{
  "d_model": 384,
  "n_head": 4,
  "n_kv_head": 4,
  "head_dim": 64,
  "norm_eps": 1e-06,
  "rope_fraction": 1.0,
  "bias": "none",
  "tie_embeddings": false,
  "init_std_qkv": 0.0148,
  "init_std_up": 0.0148,
  "lr": 0.00463,
  "schedule": "cos",
  "batch_tokens": 262144,
  "steps": 4944
}
Each number is 200 + 20 x the weight over the matrix's rms, rounded and kept within 0 to 999. Layers, rows and columns count from 0.

# gate: layer 2 MLP gate, 896x384, rms 0.152, rows 600-608, columns 256-383
# up: layer 2 MLP up, 896x384, rms 0.153, rows 600-607, columns 256-383
# down: layer 2 MLP down (transposed), 896x384, rms 0.146, rows 600-607, columns 256-383
gate600,183,214,192,209,210,203,216,204,194,233,173,217,181,211,177,183,181,200,180,213,222,173,189,202,209,212,183,175,205,185,210,191,200,207,218,177,174,176,226,179,203,179,168,195,147,211,196,218,198,152,228,204,162,211,187,205,169,175,204,173,198,202,152,199,191,153,207,198,200,226,183,226,186,211,179,174,198,207,198,202,231,210,220,198,229,219,227,184,202,208,192,201,189,186,214,212,197,188,200,242,224,214,219,200,187,192,193,206,181,186,218,232,196,179,232,182,220,207,229,195,186,198,234,203,213,176,171,209
up600,168,195,220,199,232,224,226,153,188,211,236,199,188,195,197,200,185,185,196,186,225,228,182,197,281,200,183,212,187,199,184,199,174,171,201,198,180,195,230,187,206,200,177,208,190,196,201,206,205,206,191,231,161,211,187,203,220,221,236,187,189,192,181,159,211,198,170,231,180,221,172,179,191,225,200,207,187,221,188,174,188,207,187,204,192,245,212,212,200,180,187,222,192,200,205,189,233,190,164,191,198,194,187,203,176,206,201,180,221,182,203,214,199,163,199,208,202,173,189,203,183,206,236,221,231,202,193,205
down600,198,202,212,188,186,199,209,226,186,231,177,176,179,215,192,183,193,239,189,153,204,196,163,201,208,191,181,208,191,200,229,181,186,196,234,233,173,167,189,173,199,198,181,189,185,216,163,222,204,170,245,233,189,186,149,205,221,186,211,191,219,219,179,214,175,170,224,201,242,207,163,198,196,185,168,189,201,190,249,211,207,141,222,167,210,198,206,210,217,207,187,191,196,180,250,160,227,230,204,217,198,221,199,220,207,196,186,216,189,221,200,196,206,201,224,202,172,209,170,169,202,207,166,200,191,208,193,225
gate601,176,202,193,198,187,224,208,196,190,235,162,174,207,227,208,239,207,240,201,219,207,215,173,221,169,212,206,235,159,201,193,202,182,225,219,193,178,206,165,177,226,173,209,218,195,221,226,166,188,209,171,214,206,226,197,196,205,230,216,210,200,195,187,229,168,211,211,215,223,194,192,214,192,197,198,202,165,182,183,211,198,210,228,212,175,196,203,209,230,192,192,139,199,178,215,216,184,200,204,231,210,168,234,228,205,204,188,226,191,197,215,159,195,246,195,218,225,198,217,214,161,224,190,166,226,220,219,209
up601,217,200,172,180,166,210,227,226,197,200,218,191,180,201,216,155,225,209,206,211,194,147,188,200,211,183,190,185,198,201,229,197,195,235,218,207,200,249,205,211,196,226,195,222,236,164,174,233,201,228,206,179,179,175,185,201,169,178,224,183,166,205,206,189,210,190,266,218,171,188,200,168,218,201,180,215,211,211,209,177,236,193,183,184,243,187,201,212,199,169,209,222,202,197,188,206,196,167,221,176,187,240,228,212,176,199,173,143,192,202,182,201,226,187,167,179,214,204,188,202,190,196,193,226,169,167,170,201
down601,190,189,185,209,191,211,185,199,182,200,197,214,210,189,194,180,199,243,157,166,230,216,207,201,182,231,190,198,217,210,207,197,212,177,161,207,232,186,193,178,228,234,228,229,210,144,176,187,213,221,211,186,195,170,204,194,180,189,161,226,197,198,186,176,191,192,166,231,199,200,172,209,209,187,219,213,199,172,191,187,169,177,186,212,193,183,229,171,199,230,189,187,211,178,184,206,187,206,165,180,177,194,178,203,159,190,192,209,207,184,187,197,233,198,181,199,210,248,170,206,164,195,191,218,207,204,190,235
gate602,199,238,223,209,185,188,208,194,254,164,198,165,213,157,132,185,173,186,216,210,193,172,182,227,258,219,235,208,163,188,211,188,201,249,204,218,203,165,200,211,222,177,211,231,216,216,204,179,156,230,207,228,180,216,185,214,146,203,216,200,160,177,199,181,206,171,185,170,188,205,229,239,205,245,203,205,176,181,161,225,168,206,196,192,202,212,172,231,208,197,201,205,232,210,276,225,224,201,182,224,188,201,187,211,178,225,200,203,199,187,182,153,223,222,162,180,170,203,241,212,200,175,215,170,219,184,242,219
up602,182,196,218,182,173,205,174,219,203,173,207,196,218,217,179,193,213,230,195,191,160,204,193,172,268,197,208,192,233,173,179,201,179,173,202,231,207,185,214,207,209,189,186,253,242,197,196,205,180,206,162,199,182,246,188,192,205,208,268,199,208,184,201,195,173,208,178,212,190,233,195,209,202,208,195,210,180,207,244,207,180,218,211,186,201,173,194,161,215,212,189,244,168,207,208,227,190,205,190,216,223,217,219,219,191,185,220,190,208,197,185,210,161,225,146,199,186,216,168,210,153,188,193,170,216,180,190,208
down602,208,192,213,209,188,188,214,204,196,204,200,193,161,242,184,204,212,194,255,209,189,198,205,176,254,220,177,248,225,194,227,194,208,200,171,193,205,158,203,234,180,200,208,209,211,214,231,212,214,213,156,204,212,183,225,201,170,217,212,196,199,182,193,211,161,180,183,201,198,209,229,187,228,192,202,216,210,199,169,183,194,190,180,178,196,189,191,190,199,222,173,184,199,214,206,215,202,216,212,224,178,258,172,207,218,216,237,215,192,229,210,194,199,200,212,200,186,217,192,200,191,212,216,202,213,191,224,217
gate603,220,201,186,188,189,218,216,207,203,226,204,188,202,211,217,206,224,178,192,205,237,233,206,160,223,156,194,231,217,191,220,235,192,208,185,189,221,201,197,195,201,209,230,218,219,193,190,200,216,183,202,215,230,205,192,207,190,266,170,176,206,213,181,228,228,175,175,203,210,162,190,196,202,192,199,192,199,209,192,220,220,165,207,230,211,198,181,217,184,201,215,205,180,213,190,222,184,201,201,189,173,230,230,221,210,186,200,205,192,217,205,158,226,203,175,197,230,193,170,197,196,198,193,185,190,187,203,158
up603,210,191,206,213,207,198,169,225,230,217,173,196,211,196,205,196,236,266,238,221,197,182,164,181,173,249,227,170,215,216,164,186,229,204,229,209,209,166,241,178,140,221,203,220,227,211,236,207,220,212,164,162,197,202,217,179,232,193,188,202,216,179,211,219,200,209,205,207,231,213,193,196,212,177,195,196,195,206,198,200,182,228,194,189,205,166,187,177,201,189,168,169,175,186,208,214,204,179,203,227,227,193,220,193,190,147,170,229,173,219,173,226,161,220,212,196,176,202,223,192,211,197,182,211,205,176,206,208
down603,201,228,204,199,219,192,216,192,209,221,189,215,204,194,179,214,206,187,198,203,216,186,212,196,192,189,213,178,206,225,172,226,183,225,200,186,165,210,224,186,219,207,200,203,197,161,154,207,190,224,215,208,194,222,200,192,170,184,193,213,230,189,194,212,201,196,199,212,205,157,171,127,210,193,212,231,186,193,190,203,191,238,240,196,194,205,183,224,191,193,218,185,194,213,207,179,178,210,220,260,236,212,221,195,187,214,214,222,173,205,206,197,219,221,200,163,178,182,190,176,213,185,220,156,184,212,223,231
gate604,191,205,192,223,187,186,194,185,212,207,182,197,226,225,205,172,230,149,203,179,200,175,198,209,192,183,200,213,195,210,197,215,203,181,186,219,169,216,206,217,181,215,188,173,198,208,196,209,191,193,200,205,181,209,190,192,192,196,190,213,227,234,211,195,195,226,196,186,191,205,199,177,168,179,190,175,197,202,247,165,189,203,209,166,228,198,170,209,181,186,197,207,223,170,217,228,235,159,139,181,222,203,207,203,198,196,189,203,185,202,206,208,246,182,197,190,206,236,216,192,157,187,197,177,176,216,178,221
up604,181,193,224,212,200,215,211,225,163,187,224,191,214,221,188,183,199,177,177,220,185,206,181,209,166,204,208,186,221,181,240,182,198,209,230,228,183,228,195,203,199,205,180,195,215,175,191,203,190,208,192,220,210,176,223,177,202,186,161,215,233,228,189,185,184,186,186,211,211,209,224,181,162,191,191,202,191,198,183,200,204,214,188,178,218,195,183,228,203,175,196,198,185,205,201,228,190,178,166,195,189,175,196,178,194,192,193,203,161,125,209,194,235,217,193,187,194,207,226,192,200,202,196,175,217,214,200,224
down604,193,193,204,191,227,216,213,183,203,173,211,211,208,234,189,169,170,179,184,215,191,204,173,201,224,211,218,197,206,190,214,189,206,209,209,186,189,218,210,243,224,207,201,209,188,204,256,206,190,192,204,229,194,198,220,205,207,198,200,193,246,203,194,212,201,231,175,194,175,210,208,169,196,178,214,193,241,195,225,178,169,195,209,198,211,205,192,206,237,227,209,190,237,154,180,199,195,183,162,186,230,193,203,201,213,188,236,234,200,184,208,208,204,215,192,170,224,157,205,188,186,161,162,205,193,192,238,209
gate605,178,225,189,201,169,189,204,192,224,197,260,183,208,199,241,172,205,191,157,231,160,221,215,175,157,188,231,201,205,211,182,216,201,177,216,205,194,209,199,209,158,184,220,167,181,209,174,203,240,188,215,208,191,180,199,166,232,170,204,242,222,178,190,193,193,211,165,237,224,223,207,204,191,168,204,151,247,215,151,234,207,186,182,197,197,218,204,236,150,233,222,202,208,190,245,167,203,218,201,181,184,205,196,200,224,237,184,245,181,227,209,208,206,202,222,171,192,200,193,210,180,194,184,190,212,181,188,199
up605,179,212,222,205,202,191,250,208,250,213,204,215,182,188,191,179,194,199,190,202,187,213,166,168,152,203,216,192,202,166,215,218,172,204,217,188,185,179,170,232,217,198,197,200,193,220,201,201,208,200,200,193,171,193,215,182,176,184,221,194,176,195,192,183,231,200,200,230,161,254,192,198,200,227,221,192,253,190,185,208,218,178,194,233,211,256,170,189,176,178,214,221,175,217,245,177,200,236,214,204,209,214,181,227,205,221,206,214,151,232,234,228,203,198,194,191,170,203,186,226,183,213,203,192,227,179,231,183
down605,171,226,185,200,177,210,179,180,179,207,185,200,179,202,236,205,157,182,187,217,198,189,231,178,214,194,179,229,204,231,199,204,194,150,181,177,189,198,239,215,193,149,206,206,219,113,209,205,218,188,205,204,170,205,197,219,216,215,218,206,250,192,195,185,176,233,184,200,197,188,197,210,227,197,201,226,195,208,170,207,232,188,205,177,179,180,212,188,220,217,156,186,148,188,176,195,217,167,185,202,212,215,239,198,168,179,246,172,211,189,206,189,197,231,215,205,203,226,173,210,228,208,176,185,174,209,201,200
gate606,194,184,219,169,199,205,219,201,203,247,184,203,200,192,198,205,181,251,222,188,213,172,186,190,194,197,216,209,256,206,222,222,177,178,207,198,212,219,197,220,198,216,189,175,241,200,202,197,197,208,198,175,215,199,213,193,176,188,194,205,192,196,210,210,230,192,205,193,223,219,205,195,187,204,206,166,248,237,191,187,207,216,202,219,216,210,163,216,211,198,195,223,194,215,211,188,218,180,242,207,167,227,212,230,224,216,175,216,212,217,230,191,213,218,187,217,201,180,210,213,199,160,215,178,209,186,200,199
up606,188,224,190,205,189,206,169,208,206,196,226,188,217,175,195,198,226,220,189,194,239,231,222,230,205,217,223,228,170,222,197,212,199,238,189,176,202,196,184,193,181,146,196,190,210,170,199,205,229,211,220,208,177,151,192,194,191,160,188,226,190,219,180,206,218,205,199,203,182,189,223,217,250,196,168,195,152,209,203,191,215,211,189,193,186,216,242,177,152,184,214,198,165,218,215,203,206,217,207,201,170,231,175,159,198,202,215,230,217,217,220,181,205,192,227,202,155,206,170,176,189,199,170,234,211,249,188,156
down606,189,175,188,199,211,214,224,197,161,175,195,239,185,252,193,225,190,191,232,187,172,200,208,199,225,185,226,197,204,221,209,194,222,215,208,191,205,193,222,189,198,194,187,240,204,238,214,203,170,220,197,204,214,227,208,210,215,210,216,186,209,180,200,183,208,196,216,198,224,176,179,179,189,203,222,188,228,185,172,205,188,184,182,216,190,177,191,177,226,224,223,178,180,185,183,217,205,233,187,200,217,182,223,226,181,207,222,187,172,183,182,178,185,180,187,212,186,208,215,212,205,202,201,210,206,195,227,194
gate607,196,203,202,186,201,189,184,187,212,212,181,224,199,240,197,180,222,217,235,204,191,154,173,190,159,218,257,226,234,178,224,183,174,218,211,212,201,221,190,176,220,179,185,220,187,179,178,191,188,181,192,220,192,187,218,218,176,213,206,171,231,224,162,210,176,216,191,212,191,188,173,176,206,177,185,215,217,203,176,182,221,219,206,200,224,259,148,177,162,205,160,215,195,199,184,186,225,238,193,210,180,170,211,208,204,237,181,173,208,197,211,167,224,188,199,202,186,181,206,215,211,228,201,198,205,205,164,218
up607,175,205,193,186,211,202,220,226,159,174,223,222,202,180,209,202,171,217,203,228,182,191,246,175,252,190,203,169,194,206,217,190,258,180,163,211,204,222,188,195,212,225,170,141,215,228,226,214,204,191,213,204,222,174,203,195,192,163,189,225,217,186,197,200,180,169,195,225,204,208,197,189,160,234,210,189,226,193,225,210,188,233,190,184,198,150,248,258,241,199,206,186,206,176,221,186,187,216,225,194,245,214,207,216,217,132,209,217,217,179,176,211,192,205,239,193,197,217,200,177,200,186,208,178,185,178,210,192
down607,176,243,245,190,233,197,208,198,224,193,217,241,217,186,193,179,186,185,213,231,218,188,182,185,195,195,155,187,209,194,179,195,197,192,200,217,183,225,167,172,208,218,214,205,189,160,201,222,230,183,224,203,214,217,197,223,186,194,172,206,219,214,192,203,211,171,208,192,239,184,207,199,184,157,184,222,231,176,143,197,221,235,238,197,194,231,148,197,193,234,193,202,210,181,184,217,181,227,169,156,191,177,224,211,189,179,204,187,230,186,200,189,178,200,158,216,178,183,195,183,194,184,159,213,193,205,181,166
gate608,166,193,218,227,199,213,191,158,216,219,229,192,175,201,211,186,217,203,210,199,226,185,181,183,226,204,170,199,202,240,218,176,226,184,215,199,205,210,172,225,180,211,199,194,216,176,215,229,203,204,185,209,201,191,209,205,227,198,213,211,190,211,180,180,212,232,234,182,202,171,180,209,213,199,190,205,215,196,210,222,232,189,185,228,179,213,221,185,188,195,209,216,194,171,192,193,194,207,188,225,202,223,159,197,209,184,205,168,210,219,205,171,214,184,191,192,205,183,212,204,218,178,221,216,205,189,177,238